From a checkpoint of a small transformer trained on Wikipedia.
Architecture: RMSNorm before each block, rotary positions, no biases in attention or MLP, embeddings untied during training, some layers without attention, local attention windows, gated attention, value embeddings, hashed n-gram embeddings, an embedding shortcut, learned residual scales.
Each number is 500 + 50 x the weight over its row's rms, rounded and kept within 0 to 999. Layers, rows and columns count from 0. Numbers have three digits each. The size before them is the row's rms in percent of the matrix's.

# layer 12 MLP down (transposed), 1280x256, rms 0.0693, rows 1016-1037, columns 128-191
102:615494524349454539551492502471503464507496506503532602440494518728547473493517576637517560517507416621507413486577466528491512439521431520484464459418491424518571371529529503514561476573453484
054:492484522558496592569488483482574408446479495550497498519573475501439507591540500507557540551502562556464511540435569478607476480429576517603475529507460527500528572486441448469569514553534472
119:492506538524440568448540555443415502503508467521501506506464523557544472537535551591584527424440389564479502465450471497513444582433487552466488503505468515516542459530569356521557477414542498
101:443500540492532494466600488502435389457453530482586527487437476454579582535529397542433485592482606442584397622464589614485505447510498482451527512583467399532512457439468562592453424466507495
094:587453512527493465438490495526596530477503549434516557508534519610532490441361471570502570448456582554482472538459583560496569468506453397516481523534368521402465467445539501506534526532526521
100:457480483461453494449507443525476520539500515514455468527511537618464498530481487536517337506485480493500502393488483498466417510528571450545454542427618434462486508456457479434524551457512510
114:512495447559490473506522511433428567510492431571484518537531523536460503469533679490505481441488543534507508456510522518495436431407528450454451497409593488546566442556501430551475468512547474
105:527390435563520576453513495440532544586532555472502417526491571603534440506514510492484587474478534443546486520488489429448457469556521499517493491481517506495518415475499514477427526481626528
108:526503501590494483549445451427418492532457568455555486418556495651483424481533511428486440555510487542440540433565551469517440497490509487502536438467512379471592586501471543524466484510435525
104:634604553484439575568411519485496529476458488440412493581473351533548461428519482524531435508510500445539528490507375573513451497492555516520441472404492447481492514536513449507529485453421524
037:459521516473517518501509528502504466447524477476624384470478548547634472511524515545519459501515430389498576470566479504454542636332499498509395507515526447416486361489524503339499511576503540
106:539502477445571501494476420557492468525524380502532520450450417559565479586431508497503538527515533480509505619556543513449458602434584501486534481459552533510506541517486446466523512609521461
114:474451601577503502544486518565535578495530519455496531485483527565476477572603531549489538536480481465472531485475484562529581567440512395519515467513439456515447517496502467473532524498544517
111:502495439488481456520413582549468476451470514555491454477589395594558570462481505394464483582472565423479503508496492527450490533484487540446554579496606405478471556503554527536490527467589469
115:483499534562506552517477430434547443416473409598532369454495492537492542445512368513567489527592525511423594567431501513505483510492541590553479459562573503448548468449524467549494503476508427
104:515486541552538500459441499436507444524576450517454568463482455536441459484462426498482622537416507506576461527549494546472518461454579522434503520478499523487487478485429552471508511448512494
130:570453540477498551517472526537492529524490494500397403546497399693445481446485464461496524441559503495488541560532547454572490498569512525502474459434445471464556411391461397530493475370529489
110:387470536536426517428490519516521512567429454500527396463503491574515546579581500527474565487462524524456521477540512542467480551518451431419408504478625505432587478454455482502451463440505544
037:592524517476486486511583489379550482516497434623601487461513496488496467590413490482381507489502448563459412478495516520532489500496500468482527512515484586496499518469461602557509317528439498
102:481471444570521488484512477502614588445539420504455502537559540884512463475404508460510483599501437430534485494426559500553502535523476556466505482514535510601475516593534489426500438501426556
102:519449502486463464437551454564501542379493437501581533475457517618548494457518513532551632524395395564426539543605486476516444551504519443590393575452502504452509546437472490462442618530479518
087:453474479528470588538480466418452538538384514528481504464416464614419496465489494550469508516431492502544474497516459498604550504415472473433458542502537461509545491510491457501560557507520552
# layer 12 MLP up, 1280x256, rms 0.0713, rows 1017-1037, columns 128-191
051:433491382540416456521456647504438462446420516507497485534478599333463417522489519498481472481434439510587504481588458472508549456513467558563605502524493476433498531542435525510514538510459553
112:475536478495505355499519525592511465497371469510526503438403459394516429469538568548555566495579517466472531414607503511486538475511521501483561514474419442484479465482448450601520532493422543
098:399427483522525491501509516481474452523407583581426473436526546441572544505568484462488535436506401620549546530483550420571575540440450451453558434476498508424482431448468492464510506518496463
094:417601572507419556460491488509504447529493459518551536517424480461530433502478484549559435513507424506476519434534463513580608533491493531543490490590445552474560569572401424466485530471547511
102:414482483398568482467482435411557538576443543433577525486579503488500464435459518538565465434441450539625530543507484477445468457441570473510481550497527443488394585461466613510564376508565514
111:378620449449448568468545525505492478455520478578472464483516523438346484576502573546487439401524527604518509523532546492479466514423527445478453469499473530419492460483469574510519412576474512
102:408539491482488483478505486486504492480558515514506407568472492428502440563488456474678465472534540512501488511468597483526501453428526561492551504531509568538574441573437530460495514416490533
113:552533527518430563456461522479508515541499528476465475587522479484514478505398561537565436438452520512483419586581557530502497558541453423541560519510477462478593645570515459517446448533428488
103:480536454520498482508511507524530434501397511563453473411501481426477444487522576591597503498499493489533534422505579524480576445485471562506568521493456439456507483559462443511646455549403547
039:473494501479483517479524533495437505522477561581476418523484509319545488524363594472454540491503483504522502385547487472502616490501485518514511465494467513507521543551463505503528465494410506
110:504464459528522463524563503494570525514444396513488468550483474492519403543514571448515616469523503471564506503558566524466481529449450538443535469518505454423545511480491488385504553494526481
111:435394501446451542496532519499460484422578531492503541542462589390530563545444525441500545501508469513507574523582488499487538468524558445551534543454458525546534440553543464430478458454536430
113:507518401506462524491479588501447595528455462511496444546497427447566584548405447519474477427495513496498520422510437427470531489504513472438574529524593474527470443435489580460477400509468498
125:498440478514375473594554532610469482544536529567489544416476415439463466440471463606533495620537460500566539456519485452530513593473556517523494501477516556539538530539504462527490504517269503
098:475467442495438486512422518504489514445458563486426512565494502453634475564544467503438542477561477495568514512441545504413639419394454476502526484524440500478506553439406452512474537458489394
122:524486423492478486527480541486337427534582437454407480499550452406446516500583461549538482504533494454507500470547465464512561544529452458619663542478411545471580511505489474469516544548514508
108:515447438514514498499536556519491536501457500563437465462503474440587483499544555509507544517488511459464595429463417517503478525381608471535509494535511557480467487591513416478499522541427444
037:414490478538413511482489603500421510504507494594500467514533520299504496525498553540558504510477516548525493387461491488502526511494469514530499476511458461438532555529437529490503493503468518
096:442459501562494476503494543539430452451405538561448525552573548495431479463428464412482471576525470499501593538481604558476505568531505491499548510565549398572442444555467458484609527476504531
108:544514476502425570558581494625475546473476523553548510500524470474526411602503441553524493447522467473513476491628455533526508522509492502486507528516505612460460537583462458409467534533489523
088:443527491465409530571374562481454534507492500539453496459486530485511534481489536509581506487463494446552538457459551545505514448411465568570524571553449416588465588485568505502544511508505522